From a checkpoint of a small transformer trained on Wikipedia.
Size: width 128, 2 heads of 64, MLP 192 SwiGLU, vocabulary 2810, 2.12M parameters.
Training: a variant of SOAP for these matrices, 139M tokens.
Each number is 500 + 40 x the weight over its row's rms, rounded and kept within 0 to 999. Layers, rows and columns count from 0. Numbers have three digits each. The size before them is the row's rms in percent of the matrix's.

# layer 4 attention value, 128x128, rms 0.172, rows 126-127, columns 0-127
086:519405557598480468496558450454511493506489463502527512487524487529612381481469529467487559502532473483545422524419499513520516546597461499489531491507457565521539499457485519475551545520471496497533577481526511496489498553554508523407455454409506484545547494457508517521461519500510542499458503524508517519559563500492554589509511458524483534543478444568504479492476518499517484456494
089:509474495504507439523475474429528416501538487506465553512504513454482521473551518519505482498442595510549508510522499513543472493456540473513516466435453470486498549447591544538479502558436489539552479497431493559558549494477505578577473443435460445508519506436476444476527496605562496517552561457552473572461517439454549542460542547472463491471466481503463491504487508538504477542547
# layer 4 attention output (transposed), 128x128, rms 0.0972, rows 126-127, columns 0-127
090:450531503518549516529448472459434533511490543556446596459468451516562453486430455515420486489487516525480511526514590545457530576496494501488508477500509477460440543551481539500498448519501462420547546513506420502538530492488458456475520487510512543431490485432481456533553523474487493561472493498441479427517506501455476438427424538563471520522535504422451482540492503583478538516540
095:465502449481482536558672501458488492419462467534502559486487504529569459489501543517554433472565506497568503479513469532495430573516521487465464583491556527468506469520461511509449436578495464478515451454462512503554452444499480517529451530513547455512496555499476436477486480483534500475495487503511465468485542508506477494504561491476485518523482427569460556406452515450475463485520
# layer 4 MLP gate, 192x128, rms 0.199, rows 0-34, columns 0-127
090:548440531474481455507559484461468532468476559488539433481503525433455493523451479516485479454468481476405485561439519460534524548497507482466535484481559533419543458482505397505548479431492417549429545462496518505514495481490447553515617540523500525493468508454479530551483523501471506463546513407498475572475563483557509500509513404484506501500503517495478465489542457531559489463557
099:428486485503561526537592447486464515490520468552452460486542453525494500513432507561509449525504510528428509528482500520494507468599545480536559414504562468534503504538489475490538499445461539491489522519534459483519477464516504473521459445530519418415433587484508536504507421475518517493490506430572460562504471505500481505429461416426515477466466514553503538543476538497518449573545
108:497509462585453489482534594509552493555523496501541473497492493511454507511493475499495522519568514519502541470445443443468553502515557561406419482483501511492495435510543486451528536480542461549487513510432432533491434542494521571479473457448573539471540516418463549551494571486533532515496458486497530494522574516511460513498502573501501546508449530491432459531536461471497371470510
100:519562545518465510496445423512486492552563511413561515488436470514494511532517440528489497549440442479520485481535435500516510478522482489462521432432473488558437518521540550539428447498558470488448512524457417459484418530452503453438490492510489532559459476463487479555474568424539516524543548523466529498432501483505508553598557506466447533499462496488551494520519523465493549434513
105:482521504538520408478465514554454493378460512497503463491451526461500485458502384509590505537476452541487493469561576462524512510471493462485492499459534456483536537508517464526500452524470465433466480463521530590515473455441476528531512530524572501446470563457503560487487520544510504497461447588468491535437534499502437474526493438542556480519576444472521495467474563523477485442489
094:549490580473502475500547458479466510473517450439496495434532569475477480475485543553450517441521510563501503522450566519523521478577460448494427533423554438540515524520564471436483573502501581533511531412552495533495551531462515559502500439432511509552529512497491538443540518473455536473486559481519528551515483541481496531549515503526474541517446481541543440483476409525527461475568
100:561530529586540527529513463478448539536420494515522438549460470456521486434511471613469489456492433498528431410478438502435539523491431490464458466495484526503543454494522506500443530504460495477521535602479479475513528550470492513524478548525496429446400548501448476460503474511495468577446485481511476537545507463523547504482458507542489572462489520567492517498469492497572519541481
106:525517520456513541457522445483438438537450508471525533467515518516471504484483510534448433468559420476475457448542528506445463398443550456516449522456480500561493519541483496557540510534467505525487505456523509537490577539420429483448476505531465532513463549470454513540558478483527442464452527477461441530540486470541504579412498541424478463494514484499512492421547440445519472436525
099:571515467506501542475523490463555483492541513544476457480541489565480483491557593538496482453512532500559453471480523589524458525504523485525525500528527501441491536451480535538504524434506465539504492596508525529541495559508527532578504519528459449467506462550466404424551574488472561462493394517476525499508477442459459539541484521443558572473475507512494555568516507470450549540551
101:560547434495568489514488523475554514485509518467517458490438463462544481504514489420506514500460509494489531489465523523494467524437501497531520594586502559541473521505514489495529486489505470533485530458506571485446481539427467517487532467548542507502589478517568459438563542490461463477466591462544551520569498476553503489501430492428457483507404520548454505474511549450494486629489
099:537476481478522486542508523480518475529475507480492499513477499477525578412501531466521533400545500441509501478548473529460505451443460544490385509470472512487523476506508525534404544557498580528504478463511503512501532530433514548461507551468448510491506530471504608500445479480471509421435465485484467489480474579503546524544546509561457496451528422426515479548469577524443537496572
091:521503492523538532432511431505459510500453491530467570533562522490532510492459568478525481523501521502510506469510444455458514480519570529508483592406527589543462511495583511518539550459411371450455512548488444532505546461469490536470560484451468545565475501520470523525523478469510500467509517405491547520458508548489528541525515544543491465487511474552565481461549509463533454561492
100:503505437436525536525443488484522487490547533420511489538449467444545485481526528464444452452442445540408478501511534536525493530478499368528473468415541522482516513472504537491432542455500608486431443496582528529551459476529477406468560482444496484525466492553501477477438491544471563510499588476473481510557483497482535497487479478451452541495465501501506522493484506501504479553519
102:493504455453594506494501491459483498430571564560486537517482495579560452518528542493457530522517449504522481425463458506511513485469459479509513545552580510484491457513487476512486460481453572509578558534450498514496538499454479496500607488468448498429423508542536476498514523459500489513539565484457488467446485427526498484491515454463585460571524509439515564492521531406490469568513
102:527592451528495485448501461470573495524504450490449464523467450583534454542524460501470517493452512517425522554463407579577488503415479418485514493510512515544569487476559508453502546504464542455506557433537496503555433506491505545459475507532579533529467480400498473608477531446502499497557498515541503494509514460492494481451487542521556505534506486488463429480514472474491465490502
103:528501555589420542406549482458534469432511513466492441481572493447484530505497513494506491493442506473441401454501486537499451515515506510509454436546485453472520537486565505511437546530478537519506454500530444504567471526509512571551546447542524562551483467452503554502439460456481494499485573459436583496477491524444489474464511548550518517448520423473520502476508563497567473478524
107:547520492471446445496472427469503467460477453512526412447525445490546503527465506510507457505564500572481466536466521538378498511481556600482487486458541445477480521514475522445497550478470523525561527422482521485422469510444566480488523494457482533445478534514570562480513496494543444511449523444546573505467488514443490523563538550554529519510488472438448552465552511480534547470498
099:547472558511571496505556545495457530484514500457513506562497393495558509543550522519474541559545568547490476509488451442488588469485478523432498534517513456541579483501514468546540531567480505528511484530461502472506522521443526487537560476469540521492470506445510462546531389502452512481468536526487453513526460538476506568537486554527439455590437498488421490506503450584484514497438
087:492540463505444477471463534598544503391492501490448502561553552538520435495534481523499409463515503505454527503476468555430510548488470511532456467500555470433502483491514499446465460440498496536523508457548540505593487474495545539510495566511510478548403463482528539487477539475505640531496458447550554483542484522512558483442526445425486525521507538511518499468509441514501495473509
102:509530486513483494503488507457456502446541540555515533556444488448478548470429542576483512483486506517506483471535424492484576555486477406543492484497471486589511486567483462480468428489570465522456496516532521513509514427550538484494451542474505479471439570464487504574513573508505479439482497417484517516478552485475505460430459598449456597492477506511491474573493472536448475474550
092:510436501452511519522449508560589653495444509520539581515444511532463483479471531515526491511578450494475400536519453531487495585528500453536486538536465469426532537537503525493510538472454498507541509416490496491536461450502525485509454551575574528486474451413485473562489481511502488471489553460531460540485463472525466460489526456490497548478452532544520493490497506551468485542552
087:489509532462494477567564494505539494504515560468516594469455533447542495515509516527509395567426542488497535423503541585489462445560515490488489545506541518507525574500473480546442503550499531460537514475455490467519496521512458493505391546474486512503495484538503522524460576600556493532467517511546466544572421522489491563461524520510531534502548561398511484526493499469512522531455
089:554500427518443497451489530484538470515545530518516492522477537420492524522531446539520481466532470576425487544562506452522483514470486497493512474411557538473535499529502520493543609476544453510507571492472442443527508396510511536451469519478561526541568513491533543493471545607537564485492578501475503421581501473483518529486478531542497489483557472548454510487472554536445510487489
105:484493465567542527503473541516478439565564562499528536492473477538501527471493550557496539524509466531478488518403455508552511506462580586518545450448532508594506465471512505446558497551576471510489465415563512530455505577415491556494547477549460551454458492536533446569463526498497531560471448464505470553431476499533480505480496537521488520506506453490484481514529462472560531452538
108:461515520537544489451516525519443563525494526526508407506569510515515510483479473459536498528427484546465480456455438600441520494561548452421494492570461517484550542524471551491493540471472551467435563525409492516501464516492488488492431542482516580518536525517522497465555509500485458539511512459491554445505493486582527590470474506471546494539572452575482529462497523451457430489505
104:507515524542438555487500451505506492509489523572529527529459490475501550493534480445513598533491454557472573479451465476609579491447491498496525493549499498561525464479504462427517481514499501515438520475511529511446543576481533451520549566457546572509471524447586500524458460518484513536530534482565559486500446559550546564448447509504438517495494545548566471429475481481522518543541
096:484529602471467515486511450500531497522516523489461464519517528519492530453544501613518464471497532507512475446474489560520543524516500499429501557421479472540534448414522368480517494497547510540530474461452500551502551505551505499498431537545491537528543506535430516493504532543503553513560472532509438494467481595546512434503502496515568510543503498454425521526590463531519563519448
096:495497502530481500485473453547524476499546469503532522506440451496579511450528517456483554533560506530473461487519490454493483515524513519443509470453486590509477446495465523510475546454513525481556460484531505543557415502522516449478475605529495486539488502478567519536487515533543594471541519508492558562538463586557481509515458512507424467503549459580457483569591505571398453469484
089:512472477508490532529551466536518437489441503532552461518555484559544464469486529502445518554589498492522573544511464522562543552486561514535502428487561534504482522534476509480517503488451535507482574529449546554531582483466471569428481525539438536477503600484450514498516520513597451525503499433450421534496533490471533472533585489535516538576491500506523445539526453515481516522549
102:442434472455599479537504515542454487509462513526491553544483447502522503475547533500561532585444479512474486518570479501520470547569533522536450473489549529509486516430483590510468470426499461499491498497483532445530496432540510444512498550510564496425497575537474523532458490517488500496497483541533501489514495467458504539378564549448475555468561551499473524473582571553510499517448
094:574493529444447529511465461509547501463437577512515427448479536484505500472465537523499460582566515449509441453448513540455575461492511503545501438442482405528513497472479479533528499549525496571577484551540501545560476555486450502509475458501486475505561508581447449456497507495455533510456511416505530504522556462521420519508436485487483455524485487554545564436544465516466499513499
095:546531456462540468451559483552594522543521500508509557521464532442475553494615546484527498509510552533504467493491566545508567566449491461502455533472520544519553558541450519505468581522476479445523476530475444450501461519519420566549528463490438505523520597484505496457542526542500494489490517541494501484480489505476516470549462483452433533554507524529564490527495547491470614544523
103:515475504599500441441586482495580465440506545558517475441539454436566529523520510433583464447484531581520423496477430592511545518467479438523522470435558502494501503515524458460541539494464467488476546519508504505531477511445491475497501578482505459491537476518489448527483475507532506474546588527498426525533529533512530570570486502525510527531536469551481468515484526472511562499448
101:452466477477501545487465450356549534462472549535536518468438485463429424449473444536460521530474500556499453507473478504502469516520544497539430517505442582403451521458540487488440492532507430493492496541446508468506451509551460489519439509438506433483523514453466583520499517488525441499542527466474474485497532534552572570502452483501466465513502496462473593498510508495492454529482
089:533542539502499447462456464457526520464539466481501446470457478473495523540487487482531534517511517572438459435567537470477502546495518535515491451478499519490562487463425522528524402571441487441535493499507507441499470470463466524467543473440502475470459555517458514483397531604570568531530466554503487520515492532449496490449431521586512425526525485598477533559472484508520487482537
# layer 4 MLP up, 192x128, rms 0.191, rows 0-34, columns 0-127
089:492528580519525491562526494434551528547476545496524522475447568507501534481535512498390516528554481466453483539502469511513502464552507534529559488462529481460509499456517463398442423519513512577444490467461519453476444552503490503553564576499504484512435530508557450505494530504456555501473531420471577518498444509475501481460598553459480493521528537503500523545519459573498558438484
099:453461548479552492525542518486486409506463498554457441534523495433508489505489567538469479542511479517513553509533525516488529492544529497549500425588389448450492523466515523401537428483548503481516503456527485486561536515444424527474547488404526451513525469487514522474542527521483465494459483550442479503534458501573515457472536545473444571555490484577555506523437500478528518553500
099:487462515528516497521522571453481502457542501552433526549546437493487479560503559504541523511511490468532418512502571555526504536454452534513452513494523567501452487449448523459398531491466491504510477435514495497478461465514529566499535496453543553489520521526440505458470419448425495459389495542447522449471466518546454476520440540507520471480575424513551431492530540565489472520520
103:530532498526505425528462473539535511509487483481464517415428487499527485560391522532515578512493486490500465575546467541523483516536514457450482477464508498546502457567501530478525523525490565506459523478465491480495487461521515451469522520560545434495534510527512505568431493547569487481441565391453465509562544513438490391482504448464454457481477491478521460579541487459422461479502
103:448452451527576516421535544578401605503567555530482443506448459553485471549514507518471426508541482530516527510512518462461500448505464541510465515460460555509519452536468538531426536575465523459455520504503579474554484504469542510545505505470468482469519510463453501501456521525514535504457533530498493490457481505483618547431511493529496469507546563476434517549514521517458482520433
093:501472458422469453494455485550525596476467538517546471540439446542483489417502505543450485507507511532525561481464542511514466471569518465460481450559494417519523562497478589482529481533487434508480525516518505487496497528529430541566474465484537499433471524466565558542473403496487539458528488532482448454501547555482506471469482455496444541532449439483490570419529519452554473514464
095:503525495438480499445524507449484515509537480496509550417524506511464543445542526492474622494502444536505571518490519569486559391491533460515489580541479549437506479546488543479439517583490464448442471543516466522534519509480507510578527459494453484537511547483405464554462524456467486533547545461414500483532489526489487504462484503483529501542438530460493500561503538495562519433554
111:528582574539492577436480465553487508547449491543449492515485442538553445517512536547513476484493498523496464518520523544474525495480518453462461436529543512484515524486451494440483412492475470419581514572473477427449533515471462582485524609520551456456432478473483538550446503538542519514509487506477491513510493456483466506501473522461615515527537509499549480476491461448545517423526
094:371569479552492456432560416489581480511498534445599507499450472558525485551539483455492518541526430486560459482500534501479530471484478502511507508559473502551508581470480564424453498478513493456483450489475490520554477478495499452468456498462494554457482511448530529514444427558480520542500494549556517477499444493500603514583515461435509484450499494535478467495481483480522466501491
104:485402538546520506555513506470496488583459538499495521465557485532483536532526534504476453533495443386479459492460496479439505496482596519500500491529447503550426508538490542437561508480540498473496477589480456452529483511471463460544514505449461468511581525478427443478553514458506487484528456517466563527531518521586462526447486544401451480512571493551483526515468503498481464492425
095:535472516546448529594472524578505531468474508438490466528512420460528437458535547491534562533470453534482514529576465458392486525493526482500532514449412536559483509490513489558479519529552481480469533480569545454595501481519493489473514506479456527535514467433536481551493537464453463447526471472423531470537535493469482553508586480545482481517526553522475443500504453532476548424463
096:464462458497578515528464550509517488556561451493495524565445514504560511478507457387508533429550514488443555485532517468468465507504524369474579486504527540526488497518451479420515543438491452480563516448509502453503479451470477523463457518607474512506537512444587509448500513460517499508517566489488573531441509428539485508459525463481531497517518468521456522498503450481456527493452
100:514640455484459456492435503459443523549432503513505445534484474486516479449414526505501535564478513511487510501511527501499541511477535502414482451526493550521452536442501508496418443508521524479567366553550456491520483517502477472442504515470506542548416507482462507489476504532465487482479519497450552548492545523427482505510546525517514500560488531461453532573526486438540422518537
092:546498507449464514579436450577473512500526486508443573511488531464564491507459490537572468523458468580465498438468527485513530531486491470483473495554517543498432510467410570502513514534528559454504465560514525486477490450497502541536435519470466464485517491508499530532392447474491426478509456605441527473505538482494512406476508530480531471530544495449498526557487523498507417431457
100:472506472493451521500518496452592587484574451500559567478515551536548500460550486534465522502531554488550517459440550502489593518483474479521475503536520496496507442512485533540400449520554573525482492540497443489492494437468466506418595515559458490488516488583455505496536513477456525477535462509446523495493483560462509491516484443542505538537438449555513410503449452534493532528540
098:484585400539492486544486538475501541544497454533475532433471480488488555483501526503449560538537484479434583545582503499436510499476454583459518513478532459495482456570593485465560483535518538474389480491432517454478494532567512521477530412531511488465477548460516456532428496508501508525511417535555470445495449540513538495491488488494514557488503520474532478482561450469535520475493
099:447471532438500525465487524523526540541476532537518420502488410475583521497470465510443496519540535444468531542459475539519412480551529424478568559502547498460514524504495444558482533496539489581481556551510511417507536530569450512497466521537486475522525461499472543531521451539466450495459485493536588513484513468507477518448482482439519421508473470604517489489426428469455463519528
102:461505557568536523548346513521545531501565502539451466512485538509415482533504543508525496506546609514479532486510512505494591561473530489490519523559496474466449454465489506551511489478541485518512504470564459557454512456461454545482535475538486571510509509504518521561485516512519572426504552523486430473524432532499516553505479555523472533511527526525404547456501519546500568537516
094:424468525471516547492566499470487601493455491571480462500525550515465491521487553523457523475517487476525469542460386568612501574490513573466514521468535490520518500514489478530512471560461525519490507453441506481593483525536526490558455456541481509488444437511441601501494537494477520521521492526490508513509430497548543460513505437461492497524576559470468542537466434472549529449472
095:480521520484531505559483473454468547481415491459395435550398508513488463549475502465518498521547506470497481494486501556616488565475513499505487497495448488492513543511491449492516485488539464526493385413498485522506433488528439453514497578396490533502475533473500495564443502449480506522543545543509528492457425526418454408492510530519483532469535501533505507510488498516566519462466
094:474542539507502472505459518503479462512550504464521453529486514451484478539527536448552452472460497459531519508504580463515508469441503536460435430569522553573511508426529506503490479458515493530468454481501511536471593471465418541514513449444478491532512494575488526435509435506452509538438459568438547493448537484441546502390466494543527501468546432553581441492485484498467515436501
117:458502499476478455474413482477483525488483542499524526461500540384503525446474519557440474522510453483482426553484481473515538486585452521437502492460528488430584542521478505531537438520449466548462455461545495503520493502476517532462446447500489524493426454450467515507547496511496463549422506446468579469468551596465527462523419537490508489535526486594548522480468513530485567532511
094:427542535482472470474520536501517524490441456515519456479570448506561498514543572516476526427484533506479474482468477523484522464543473518514528497465496452552492486422524588456472516556531482519511435506477487479474447521470424513539490461595418494467400495549482484542509485470470528454472460450426562497524496466592497558436483465498527514517408472432538479447547520492471428481496
096:494544551535511503456488519525455519500497485477449469490483509496477438549513394500463485487498571436451468546530519399436488433550501521463571510519477519438576487449488490586519486503502480542485538546510557516513422493548503452438503530494581511460484525518486535411535494509489460590590501475415456463514556485567495554485508453500516470506536512523458510467506469544526451473461
099:525529459515524474517483523492523506458501574543460469447555558487451432518555504459502476493459474509514502561510567504533497467493537510493521525501470521496445559487543552506486458564513433518518541578516442490505478514490421508464507488498578572516479585470575463521507454474573493514470407465456435482483559562478529574485486501475523474485507507559524512407615491445500428483505
101:550534551469527519485461421481535480468540490442445531468463517508507481510433486456472483520530470539520554479570450523478497486479486483510533518456475555513510535449458514487453489441591461462555499457507497425488532446531490482481447537482458502408461451568484510477445512447548536527501487497450466534472609406544507481514536495493480445498454517525520528532500625501593480451468
098:481497437486561489503514472491451503458538538482502424448499539562545513508451504459548476525522497554506470506494466499478513494532574431430482547525419446407452463528552461486542535542492546462506512483477513484573487534527570507438520440506474523451457528525517402419491469526498526506498509529510575525485472525529465522610515498480443528556511590456499481514571433467499459489460
095:480474490482543544514446473477462462464465487550508492476469481506529511488511525501536528559553516399503525441448454420495431458510501399476451536492474511537608541566528505458541464505555431509507466470491444472484583443509476528505474582519502482463456584508539501495466457479511469521472514532473540530550517488491541460560451474499568478495452518586522496522466458528521417493422
096:552456472488447475491498502404525494439539489471526433517553435524505442457503505452482499539489549503540582399555518541478528493447630472471423475451564446524465501447485449483540499480454524518497498446431559444561531451502541506554519458446551518480531546449511476526489437496491538504468517516514504465508481517485506475536487459512483512470525525519465522514495469494472449559391
101:559537544612419457523448534444521480559530531446428515414499501427526450553527407558543516476455511473578446446480523467568473472517532493479524526524483478485541418532472481519489503531521511492463565480450453561449510464465518531518498487537534517510461477503510480455506503449518492480532536504540551527516521511488475468544535468591481524558535496491500596496550481559475501493434
092:460479552459528469481437465481504515522503516533516487510492461529516517487498477522487482514500580535497534539554525572488468539497528471526512414516578469514541467471538487481486520482554516535503497513447522437463411520554512542514491440499523599463544506521431409459540546453515449476581494501537513617516492443545514525441544532477556454551411535487476588450459491491471464499453
103:481477441482548519592612507536594480533532491486536491478467533487482511491578542456466519497484517570519541520480561562566517514542468524531485498511520496534490540519434516467487493468459441533467427524481483428435449513522501586501565444477455503517490553498516471381502535486470556441505482575520501517479490493528496531521537472498452514573507521457470536495536601551501533502526
093:557523610508552480493484514555478571461543432525551490480489454498511492539471472533492540529513479522485518496407507521441517411534520514513434583545528445546522466486530437480499519487618535478480479431504529404497544512550413471477578427506553458483467549521495502463501490550482575558513527507535511482453456523524500531480504498462504517440467446485538458547510500481486530478510
096:509532512470471524542472551508426527456491472504498510547548503578340405480510502474526516496473440555451513473459517436463485483510417466560525464516413556475551453507448519508450543488495514541540508520486475452426462456450481530480544513475523498539508550498502526553511466522489481508523480517520455521473547520480480545497539558514579430490526550573450488505536506457512487550577
097:530448553496507392522544473542574457427515506515495510558543520527490514484532524449492423455401511581473448510479468503413574512480455522447494589494499490509528470512540434435485512523443488431516465551486515486583574546507462550490509487461437524464551506479497488495529472500465549516450485514507506502464490506538495527491474493499559470432530508483592529469542464497417481467471
# layer 4 MLP down (transposed), 192x128, rms 0.18, rows 0-34, columns 0-127
090:472486460421545482469489501484500579510458464469504426482543494503495454567472535450533472473505496479484460518473514442489477514415436558505458497445502500488495530451451436541500496480487549584446423492488478509515526521436453524505544545509456494531569517431565455496524530443480606450575461486556463524455516468520501512514480453462472588478540473428473526548518441548529514458461
096:493441562514499450500509461466409413482463540473533498462515424462510548502535474473485369512467483477577496457512581512544511498521502510522515532522510510446578530448484505495490447468454486499469454520464446469529510510466527497555547551493488537480493542476502514402552461470513508548524499570516505533473442480506514498513598503486456570459550515558599476554528537439528477469507
098:448490564500549490468532487462456571496534546483536570507519532481531550440467435512521498592459527472539486491434545380529414524441515501542478492535468500501481476511539542442555496466486516441486547512506483471497494414466455496505484531473423430451538421473513526501473452468579525508441518529488480507518527520540473478506460474498426477532544477427531544490489535501564426448492
098:519462513549642515461422525475412466470511525484500562484465568475501511562517487505419498559492483558438567561514496511540462468503507490474528473502527507497568497530441507477537511576482482549589579486540427493486503451474570537489536466480506483535496558395481470496482514470495469444550466470432488511458467501464491524480454520449497533516438457503466507480514505460568502477506
106:517505473520495474510500403583539530423476464523500513516538579487497504404543458547498487608504486522460511518560583482544543542404522406466455506456498473506495510488528479484541497445535502452501509472484549481549489468504492477519502600518497527486497483383515423533498519570514545548428529500491521505481499406494472548500513478460470487494525488450449487468505462495449456473496
090:507499407513498469495533447572570503554533527478465492543481497495529430406504593555467536472445492463468431542462448482554502473516550480558522521485512537477489476474461529474547526516474487490502556449493452423477589526489528560509434506544519479511395524452492514477541457546460483520512568473443548490504491519522494486511535497490456517549441457506416540506532477574558489527561
099:536518495479465479542566453480492450501488491442487467507522505474571501521460580528500556505528553487473519496540518533488526547548591443464523572496474483476534475532538521570492518509526574484472528488561483458563576484494551473594491533456569495473414508537531463552570490479438436480460557527467520503486441447467561429475524488500471493508468464468485494487604473430489452488543
104:567499509527498490428496468522474592514487524464513494443458499513501494513551508520477519447509479564509474503498510595410466522526546498454533471605514453512564415547425476452453526458511520436548517496527502570532513563536427494498514516479498459475500577487491466558547516489571551515451534593484419503548513515527534479492450491448518403496530500496511471508505482505563456481514
097:408500514454498461485406569442483445529541445490430475495506524498481468481454450537560455514480563440528535530497516504494573470503507465502395519473539446467574519526478566474538497586475558546535512515474581530483473562463585506560496425521451482473453532518477497481521520497536546527503509497522481477524534536554457555458504499504523472545521515448499489443534471563482533575476
104:538483416472462468517608498419441471476480432503461498505455526496469545533490599512534541512553469455486452511432458497498508500499488510496430487523562487448551516549529544503429506452477506543523498490487537543473494501541491550400513499477482487531461472520504632537503437515501501471542515545452479504534436471459513494608548526548519514455539531442502504510477534521541519486572
095:518494489425478525444486474543480495530490509481532516522542477507503512488587521463463543472546452496479472507468470429498590535462488535574523490472578523519518518506506517574394515557453545551480507466528447520453532559529504546532499438581487517460555509474552516464550569518507508558433516508574521436538514542527459548465575486581507514517472473421439456511485566521482525519532
105:543497446480464474568581532487534511538549486530517468514439504469505479491502485465529443459571504495498537555474497439494440586448505407390551521469493511535470539523443504546578566433517509497576515444460483490439514528523544553542446504596455489561467557483520513517475510508514510499546518470528476481510530476482481529501511545581566511476518530441499539596470500517517501531478
099:458473506593582477544499509541465517568476537510508467470497497531468547535553413469493551489461531487504468453421521541439449481488426475507505513503531551529499511476517493558482454546553474482515532521436540478517551546468421520494490527477450482498484524576534520478541476472429496504460465545567447484514490476463527505491498493414435443453544473397584526543509436542554537478478
098:529519485533558471490498479419497493486528475542524432462559553463453486447502468450553509516465503529506497426506505531481473546486528521492484481532436571535526525450474520524540463505536516490542427494512487480491438507541457509500438583514523538498489477466478538406479493520584457578443534460466467493543507457514494520408552509586428470438496498569506536414499520580455505425518
102:489453538485580481542455500505457473510511528550506527525539451549460536464441463486554518553557489435446485566523474522564435467482538534507459475407484506431493477445526501458558437502495520424483586501598465501473535464545452414500505507480541487475520518533558497467456549449487535510442548531507521471488476462552486499519504536514517482447524455518517529487532482471394455528421
103:466551505495464453509575486528496520442501527496539517555566529526459520545491465566596424503518547532537423489505437421483447440491521505475492415500495534489573465393516509496477471526501484516559562469572478522467490536472467471507497506470483488560478503532480465486472533486542498592462518565507548507496538493541514445520499512534535588494482515560497456480485540411434489480428
096:518472487477509505545429443550526421494500495491479470455573485526490480536461456503398485530483545537479465535421539488521526546406522558443553424461519508534461509504470534377521452522496475458498446568486523489507529508527565478481480498501453576441517498486513498544503502560534485518467469485525561535535533509483531511518557502520561502532438558456453579421576476485511515530515
100:493559466522536513484567513527492508501416517505522521458532615522469533489561479502521469489441507552394515403413494528451514567451536532536495498475509450474451486515479481491510513455472529471495441575484482522491466525514566447507484530485499545458476516453502511483511509516525476493442562474443440561433517530409498472444593538586536481510473581477500562497481471509512503530502
098:491461504538566526460452507458506546461495534468536509538512489505510491468530492553500565455466440503516537535499473531476521549510547535440440474504501525551522477562478516535479495500438545522553417431525479435546524441516524558483505491477495566507492551486552489474381478496435507528490447477512558532595517462495524398385491475519474457538473428506474491565450461558518515468478
098:567499483527541498526472456435379495526490475517576490504462511532468547595505434453466470519525505543494526585419549499513539498466448502516521574504508441546449487509533540514511557571510557515442442461503544516583508534520511507538556505390544456486516536439487468522536540471546453510508518454532492560503502564474516518518480476500529469459469534463534547541565540507522492487461
096:576586436517433470473520494531456439439529518536526510508499543437455464464503532473599443537476551533481477561465547478527455499464500561533495436484526501457448504553567510501490503512507462439523509521520448524388455506525492474498541511439545470495507574541479511480472523453511477535476487558418494477507549475469485494595498496499485445480449480537478487501494492424441516601517
094:507489532501539525506580507470484500447551457469484479474524488550479509514501566436509524534480602480494547541513597635473481486494490488527473477510508466526520542433491467540551524497557529452542464500520505479511511554468469517500477451516504499525495546506501512520427483578567512480492465531482444474497470454484522512508445555494484599459488500329487551559516449536481514519539
092:475447497503436506457490522473582482499524455587498516530505566398481504428533498518550491539511503389468483544536521466495468441488489494470471487505510504466526581581479506560482464441510506478481458519537476569487461473506509524496533594505466484469489520480459462465514488525571496410440533454507512513458516510524487446453535536454453505569510449430545548509442482420523494577482
095:479472418549459496524574503549465476527587550553496492558391513528519549481542550531521504483479512514542492604510505557557468583581531582541494459466465487588476489440511460478448558467559502484468513549484516570574474509513533447491475467461475535482479559519536505503474448482547528492459522486472510535495517498514503496501504486511502465516522395526433500459518513501535543551462
100:460481478559511506434466521513512496516482520464524502540548538506438518548539486464516435463474494492595524463532528564448478497584539516479453432575534462487504474518461529486533546502507576545482491616459511506490522474540484481418438522474528554581562436536521497498471513554493484517550486541527511453529467540509478489463566515473538426549450508542555510592499542456528459562501
103:534561421547446512528598520525421514540481508500550496468445506521501464477570478506516476534504466526409532459484441506480513535510513444552513525503563569520476563530478464527481493503514432556505568549483570566474604600494514510531526512570478531519465492482547499537495542538519501547494476534485482493479481490486420517504525468536474506531564477512511511406493502428467540577534
100:461495519495481448440504530539517465442532488491440544498511517513522575514499541557434436498445526484481520522491448520541547454467498486518487501513476499512425472542506489416407500517507464521510517498476531565478499545565471475549480542555579494474491479528498565459459482462437395510432433498483467465498572482467450548533561457512545512437501614435481492462437550476493486542492
096:538447550531448447486475508497543561479470565427555497457500493502477501510439526508446559454564495525570505484522516515510540502559540545566596469493465522461498454569472478514460533464496471495573574529478450496455447485463450435446503490496532478505498534512436433546489446452474509459497534518458508518507566480471442422562429500495543533483479543523532474484419546441511535545459
101:442428507532540507518395441523440518486497429499441445502535414485534531447560486485502454387542494514499521558486525491503505497464507494486470468492479459553539492524461418472501485526458546486498502518464564510477471493510517480482427520468491487549567458490459471471450443468552409553489475478505473482520532553484565591559476542546524509548499439587463515573499515474475471496496
100:538528467461521521523544502478508544553451524496495476590463509573570525553413522491523501536465470595471497528517480537439508438431537534464444508542531424515458534487529578568582475499478572537499496463488529490501538494435526638506504449477536524531492498524489470518485496494487522503488507445459490540492523564479484506504411475421470479484486472534453501551458444460489501540545
090:518479519455485508565520447563507510495420502512577459495507531426534504426519493511455520513479538564461446586540440445513502450472570500467461469520531546479546523540515441515463559490537514527472496444497520501436547460472520517428498454485424478505407498423590480513505469474525556555504479541504484504553538555514530457584567516535543516475527484513543487560467483448498514534543
103:485423512502531514452437560452478530555565541579497495592547508533461508507518481523480445478472439527448453634504555463481425498496458410555516466510479545527525471531590532452531499499513481464473487521476482472515525526491495488400488444516544479516547500552559494526567445522492483471513451489542482469526521522485447470569520481532461467456527475530569555488498488513464469480451
102:525465513505435466503439445535530497496560510433526512540464521551489561499553471479528490487534509513497499551545498513462513499454523494451488431512450586492562563578537553548384509498542559519510495452468429472512479481440467511443398458491482489514495589540453491539482499495520487473465488521535534594504519460556498450521422515537533532534528481516544478418474485495522469560457
101:553444561461530512468463474465477473456509516496499467505531542646416481468525505490431488487528512475528421462482453509496444525538493503454473497462500470513555452562499524531460558514468482565500453462471526477547549444527516494505524481465551500552576502441511511491479560475522548447521579583571542557465526472496521533476438566458522487420490535500521532436487515511572481525506
098:512524515553479484449570457498590539595462539538513542529530477525478461552469517500519464492509498499394462489582411500451533523541465513540468452501543481443506485547546488562411499537524498461519535502416511482490503501585471478571513493481496493506420425553504516484523473575559505470458482503498504484487473481521521509438529549445471466505439455531548489475471535524496513409551